Weights of a small GPT-style language model, trained from scratch on English Wikipedia: 7354 steps.
Each number is 200 + 40 x the weight over its row's rms, rounded and kept within 0 to 999. Layers, rows and columns count from 0. The size before them is the row's rms in percent of the matrix's.

# layer 11 MLP up, 448x160, rms 0.26, rows 419-447, columns 40-79
096,213,144,181,224,183,238,140,201,236,180,207,216,165,244,217,278,130,174,227,203,222,156,229,262,171,159,177,245,191,155,243,178,198,201,184,164,189,152,226,222
091,182,220,142,193,189,258,266,207,234,194,172,196,195,214,232,191,179,214,199,222,161,181,186,281,135,138,236,206,194,249,94,298,198,148,141,218,195,257,182,237
094,246,204,264,191,235,186,186,245,164,178,147,233,196,183,234,174,270,248,229,188,100,237,199,169,162,215,166,251,174,190,161,208,239,164,246,136,164,159,190,103
104,234,141,185,176,218,178,184,258,192,197,253,153,216,170,169,238,214,224,246,207,208,141,161,153,187,181,185,105,205,227,254,261,183,197,162,151,93,240,236,146
105,234,105,137,196,323,160,196,170,218,192,207,145,209,204,247,227,184,196,173,231,209,251,190,216,198,254,167,190,154,209,241,187,199,231,215,295,179,171,177,280
098,138,201,202,199,215,171,148,151,237,225,227,184,142,102,181,194,96,173,181,123,256,225,167,184,202,166,195,241,200,140,149,232,173,185,229,184,147,170,256,192
101,177,249,251,240,223,210,167,249,123,219,263,168,250,197,168,282,233,192,202,209,204,196,182,209,166,151,230,248,200,273,194,241,170,166,242,206,153,194,162,223
110,235,172,194,202,207,169,178,277,210,204,198,179,169,205,163,251,171,200,137,194,272,184,244,203,164,196,215,185,194,184,156,326,98,249,233,229,160,293,175,175
102,147,129,197,224,208,145,144,166,232,212,209,209,164,256,284,224,181,195,207,299,153,227,186,204,192,183,151,252,179,209,221,221,190,212,219,161,266,244,214,164
106,234,185,158,240,315,223,228,180,172,251,286,225,222,234,203,273,247,242,256,102,156,157,186,144,251,119,138,198,170,165,271,187,210,121,216,169,232,173,205,196
106,229,133,168,196,144,166,155,259,195,203,214,210,220,248,199,209,161,203,201,233,240,258,246,185,213,182,219,312,208,213,157,207,211,230,191,193,214,270,162,164
100,196,131,150,217,185,208,215,275,176,209,252,245,160,159,141,143,238,238,298,257,185,195,226,161,162,230,157,191,179,158,197,209,193,194,247,141,224,193,283,166
095,170,227,191,206,174,120,199,193,233,100,143,146,198,194,153,222,209,243,212,191,185,227,151,166,202,182,159,194,181,258,165,197,233,290,248,222,230,223,194,213
092,238,179,196,193,220,209,248,204,155,202,226,118,230,208,183,216,157,307,171,187,245,153,188,203,142,207,166,228,168,252,208,219,174,106,192,196,174,248,203,207
100,194,190,219,158,136,258,189,204,140,227,276,229,274,234,214,208,166,221,249,79,114,212,168,149,248,249,201,240,219,198,162,200,190,185,223,230,165,164,216,153
106,170,191,142,244,209,214,121,206,234,199,209,214,251,172,311,143,210,220,284,265,143,212,225,229,129,163,225,152,241,167,221,147,232,160,290,223,199,193,174,159
095,148,188,151,185,235,140,191,164,202,255,169,209,182,185,213,260,262,270,203,181,245,230,191,164,226,136,154,224,196,231,240,229,202,199,232,220,183,215,217,240
094,173,222,278,138,99,141,168,212,248,179,149,287,190,205,223,168,241,234,228,237,194,179,204,138,190,195,214,172,223,239,238,200,182,135,224,222,219,132,236,226
099,276,196,239,251,216,271,169,192,187,211,124,243,210,194,252,223,201,192,170,252,163,186,153,234,243,198,197,264,234,165,200,221,203,247,211,214,235,168,155,135
097,228,215,213,231,164,205,167,132,110,241,199,192,276,272,189,228,195,221,208,161,226,218,205,187,203,134,208,166,188,143,203,210,197,227,103,210,234,248,128,244
102,195,229,198,191,204,237,125,147,201,176,200,226,176,255,172,227,210,184,225,187,136,240,134,237,206,150,176,187,179,189,216,117,262,153,130,213,254,203,183,229
102,152,224,161,290,190,225,220,153,163,218,111,222,180,230,191,183,210,234,216,211,214,255,196,230,258,209,273,181,188,180,164,227,178,244,268,185,159,236,279,221
110,188,196,235,186,230,185,185,143,209,273,216,186,229,223,224,216,133,216,161,223,221,187,183,252,221,153,196,271,261,241,268,231,123,249,183,216,205,182,296,178
096,248,138,204,225,253,209,126,311,172,227,253,200,204,193,177,119,217,243,154,198,269,223,221,198,265,202,250,247,246,295,237,253,214,148,277,170,223,189,222,298
105,151,302,229,212,165,225,209,206,176,163,198,180,218,159,176,228,201,212,186,187,96,214,168,255,229,152,183,168,159,127,128,200,169,188,228,214,177,165,185,164
098,262,218,203,187,242,244,176,112,205,223,242,175,122,202,227,197,191,201,164,132,155,228,253,276,212,203,166,227,210,213,196,271,182,155,186,218,193,183,182,212
104,176,205,160,219,222,175,204,170,259,183,171,140,167,212,209,124,169,210,251,139,263,209,209,244,164,232,157,203,146,259,246,235,158,186,254,194,198,177,192,195
099,224,276,143,215,196,192,197,184,216,258,219,211,207,153,276,262,233,155,166,238,190,254,158,210,208,211,101,274,176,189,124,199,176,263,218,224,221,130,202,233
096,196,328,199,219,227,223,210,170,237,240,175,92,108,155,172,206,223,160,142,128,215,235,250,281,232,203,266,266,248,193,230,139,202,155,189,282,167,205,188,190
# layer 11 MLP down (transposed), 448x160, rms 0.173, rows 419-447, columns 40-79
096,278,171,202,162,156,290,185,226,197,162,213,192,167,190,150,278,242,165,187,226,253,221,215,261,214,173,180,205,257,112,164,252,214,178,187,237,164,167,220,149
086,190,154,183,212,220,188,249,259,155,166,226,165,139,157,258,225,194,118,224,241,224,171,168,217,163,204,171,211,250,206,180,163,257,227,228,166,128,201,212,213
101,264,242,277,201,234,227,182,176,241,141,201,174,202,208,241,154,159,137,212,163,173,205,227,152,187,174,133,189,217,245,226,207,220,172,224,202,176,247,227,103
107,233,218,216,167,255,198,279,163,177,184,177,133,151,217,176,224,201,183,190,143,219,207,207,158,274,241,73,214,194,120,162,199,151,181,157,198,209,194,229,185
098,211,229,213,195,215,289,194,143,215,263,219,171,221,208,143,206,223,167,157,193,202,200,220,202,249,231,196,279,172,201,238,159,202,213,177,261,182,172,185,225
098,174,245,194,255,189,219,141,122,261,183,163,231,230,258,225,144,194,199,140,230,172,184,258,282,155,145,236,186,135,146,149,221,171,214,241,90,251,167,261,190
104,272,146,142,244,138,236,283,145,158,192,204,266,159,172,252,232,202,226,211,235,205,243,204,222,151,105,122,186,236,164,177,204,245,273,114,155,214,257,142,281
108,246,221,181,188,185,166,166,263,162,180,249,240,203,222,219,193,216,157,182,176,173,171,179,221,225,313,182,238,200,267,158,207,229,202,205,246,183,175,235,209
102,248,172,189,138,172,172,250,102,263,285,178,163,183,209,133,176,197,110,259,161,235,168,174,208,190,153,171,263,237,223,216,213,272,181,187,173,216,126,253,228
102,234,297,169,224,144,194,260,179,223,287,158,267,243,155,206,193,290,164,137,253,149,188,201,250,227,225,215,181,201,174,215,191,280,164,164,258,240,147,187,221
106,204,156,155,143,181,188,217,187,167,196,177,166,125,230,257,277,167,226,157,213,176,194,211,206,179,208,141,215,215,241,228,176,183,211,214,202,237,200,262,222
106,177,223,232,194,200,129,123,207,175,159,233,170,208,177,173,177,180,129,226,200,217,170,178,129,189,151,242,235,208,219,115,222,222,259,170,204,226,247,185,132
099,138,170,235,228,177,181,192,150,175,193,291,193,221,212,130,228,177,204,166,187,257,266,220,107,238,189,210,216,279,126,180,168,140,249,213,194,97,220,259,224
095,198,169,196,211,175,262,192,202,269,195,213,258,197,223,262,192,207,135,172,211,172,117,230,203,269,214,183,191,232,179,236,154,256,204,238,250,143,148,175,281
096,224,218,179,174,178,132,196,207,209,233,212,149,176,233,216,247,180,201,194,241,274,221,249,276,250,247,156,250,113,198,180,256,225,187,231,112,229,244,171,202
105,198,223,189,153,117,160,188,111,197,277,228,167,190,212,197,236,159,267,222,186,177,267,181,240,139,196,204,191,242,222,177,134,266,245,191,246,223,144,267,233
095,205,151,280,159,216,210,239,229,177,189,237,233,209,219,188,159,250,139,201,247,131,123,174,216,128,207,218,186,239,226,159,218,186,156,107,193,236,166,239,134
096,253,126,131,202,204,195,251,178,273,246,236,95,198,200,216,206,178,146,146,195,217,170,181,226,189,247,286,239,178,179,205,199,251,234,249,166,243,159,127,123
098,238,233,163,242,236,255,214,153,156,252,179,234,195,182,213,176,144,248,160,146,219,285,256,144,222,211,175,224,171,114,208,160,182,227,203,165,157,151,111,209
098,204,172,256,239,263,241,162,176,198,195,234,222,319,258,202,161,198,227,209,186,205,265,213,153,218,138,165,196,113,264,194,202,245,187,141,207,187,193,179,182
098,185,277,238,226,183,200,191,275,166,232,261,178,165,155,211,228,214,152,153,201,162,201,157,209,242,150,237,151,162,211,173,221,184,262,242,287,175,196,211,236
103,177,152,247,148,282,269,243,233,214,243,208,178,225,218,195,128,196,172,239,112,196,219,169,195,136,192,241,208,176,157,185,229,197,192,219,209,226,177,192,200
111,260,148,215,204,185,242,133,167,223,183,161,191,196,213,187,228,154,120,159,241,175,238,179,178,157,258,228,166,156,228,249,171,138,243,189,208,167,228,200,151
097,227,233,266,213,216,239,178,184,145,228,213,167,253,193,197,232,211,182,197,222,135,243,114,174,171,185,207,224,214,148,193,174,211,158,195,243,191,239,232,323
103,243,161,201,198,144,129,215,212,122,210,232,190,190,195,192,168,177,224,154,202,221,210,293,186,168,242,138,136,213,212,236,85,177,196,227,221,200,162,194,214
102,121,164,268,115,187,180,307,202,209,276,162,254,217,137,224,216,160,210,216,211,181,213,170,197,192,245,222,216,237,242,182,155,132,165,225,192,187,217,230,177
106,182,203,160,244,219,244,164,181,183,153,237,258,186,215,193,194,241,180,228,173,238,176,282,251,218,181,219,166,234,241,205,160,145,209,279,203,155,160,240,145
100,181,201,203,179,195,197,235,199,175,257,194,146,183,130,176,239,277,246,225,191,243,243,284,220,271,204,185,115,241,163,194,193,169,208,263,223,190,117,217,196
105,232,151,240,140,230,171,290,168,149,185,120,249,242,249,193,241,246,182,144,221,219,152,206,200,121,193,185,204,217,220,169,229,213,143,252,191,126,213,185,193
# layer 11 MLP gate, 448x160, rms 0.241, rows 420-447, columns 40-79
095,165,266,106,186,185,246,212,245,245,201,153,221,205,238,223,175,148,189,229,137,92,160,260,187,295,177,245,222,106,213,214,222,170,143,126,175,234,157,136,204
101,191,172,165,252,212,197,169,183,185,269,200,271,195,269,156,193,242,212,186,217,248,181,216,151,198,280,187,129,218,197,208,200,203,223,168,119,147,187,106,181
105,135,179,166,135,189,258,179,209,209,173,160,182,160,128,219,144,231,203,257,202,245,180,232,206,171,186,152,225,236,318,322,224,189,294,259,173,158,268,233,116
089,214,259,239,164,180,254,167,151,271,196,207,179,111,198,215,205,218,266,183,138,254,211,233,241,271,176,214,209,280,188,197,146,183,190,198,185,202,202,182,117
102,148,224,123,187,219,243,303,167,199,202,301,154,203,180,175,147,209,152,207,145,201,211,224,254,181,227,159,231,184,207,238,166,207,163,217,128,132,231,151,267
099,217,170,237,198,214,196,199,181,285,189,219,202,134,244,191,199,240,211,188,247,188,188,175,250,246,230,246,185,240,245,227,194,186,188,168,171,257,144,182,139
100,150,184,261,217,242,96,204,273,211,170,186,162,186,217,175,199,228,244,206,240,229,191,247,154,269,197,224,158,204,210,264,228,233,237,180,144,172,183,148,196
103,231,197,203,138,186,174,278,191,219,225,223,172,176,203,171,136,266,184,235,264,215,234,183,215,134,210,234,270,252,213,226,263,207,154,133,226,247,168,180,228
100,278,157,120,241,293,226,196,217,240,189,197,239,270,167,223,201,200,245,169,153,231,281,234,161,236,221,216,170,233,221,185,179,255,217,271,185,212,263,170,118
102,144,235,244,195,193,256,184,210,156,260,206,159,156,154,209,154,246,175,223,192,220,168,146,206,236,229,157,135,199,183,219,174,175,168,149,186,93,133,120,184
103,190,126,238,104,174,152,183,223,214,281,224,208,220,250,186,159,212,201,187,217,211,164,191,86,150,240,165,199,136,174,233,184,221,136,194,165,227,145,272,175
098,227,172,197,172,230,216,222,234,203,244,159,115,232,209,173,200,192,167,208,268,196,283,228,174,197,222,179,215,165,194,188,249,243,226,198,205,163,214,148,174
096,197,204,293,173,241,235,247,177,161,127,188,166,234,239,171,173,232,233,194,179,165,224,168,130,216,156,250,255,164,257,203,170,237,136,195,238,214,265,152,271
099,258,237,248,203,200,198,180,146,148,239,172,222,233,150,78,241,171,106,215,199,215,278,250,209,286,277,198,82,190,151,225,160,205,212,220,141,179,237,216,236
095,210,190,218,248,177,240,248,181,138,155,146,259,166,222,148,170,246,162,150,209,177,263,242,192,188,188,205,180,161,219,155,168,198,120,211,205,123,230,159,160
103,246,260,275,164,180,177,178,166,181,178,156,235,202,219,223,200,164,192,126,213,226,144,198,257,158,235,193,252,148,195,179,174,201,201,191,304,164,224,194,252
100,278,221,194,182,206,260,179,269,218,230,218,162,205,180,191,221,181,167,171,197,161,201,237,231,153,254,184,301,161,235,165,164,232,185,212,175,231,221,271,233
103,212,210,237,198,181,241,202,172,236,131,171,275,192,205,258,228,232,184,151,168,181,189,223,181,245,146,152,205,194,204,272,211,247,180,193,217,156,198,221,130
094,218,256,141,248,227,255,235,233,198,134,142,138,143,242,246,181,143,169,213,246,225,190,243,183,227,212,152,183,153,192,249,213,218,198,221,165,92,174,233,229
102,190,223,173,216,149,288,170,156,209,144,234,275,152,195,212,215,211,177,190,181,261,141,134,282,237,167,160,166,225,281,136,231,187,78,206,98,209,178,226,146
100,212,185,260,177,214,202,183,213,172,260,158,203,140,207,174,183,189,188,282,199,122,156,199,186,133,204,182,185,235,184,268,225,290,157,159,157,154,189,249,234
102,202,265,220,151,249,224,220,253,280,202,204,171,229,228,188,225,171,195,236,200,102,136,161,220,245,215,172,145,173,186,231,205,131,203,134,222,164,206,170,167
096,164,259,201,180,216,202,150,181,247,128,135,203,237,194,191,215,231,213,216,242,152,210,131,177,247,203,200,152,153,186,218,131,199,208,174,146,189,148,222,211
101,192,166,157,187,235,170,251,208,209,161,155,211,229,196,191,232,141,183,174,197,182,203,239,172,214,188,197,292,253,251,238,247,235,217,188,259,205,257,130,219
103,205,153,224,226,166,147,182,188,189,176,196,236,154,212,207,292,168,161,180,235,169,246,254,262,139,242,209,203,215,168,229,260,204,208,136,204,235,166,226,223
105,172,173,256,189,209,199,301,218,225,207,308,185,167,170,118,191,237,270,222,235,131,250,220,161,222,219,165,157,204,202,226,139,201,176,192,196,262,159,193,130
100,210,239,248,199,206,210,218,277,235,182,183,173,207,191,251,239,208,166,252,293,216,199,260,178,168,209,194,256,198,215,214,190,165,171,199,149,228,256,174,177
094,106,253,230,170,228,209,222,187,212,210,260,239,205,257,215,209,229,190,262,253,125,249,227,166,174,162,120,202,171,256,202,206,251,204,293,158,238,257,231,130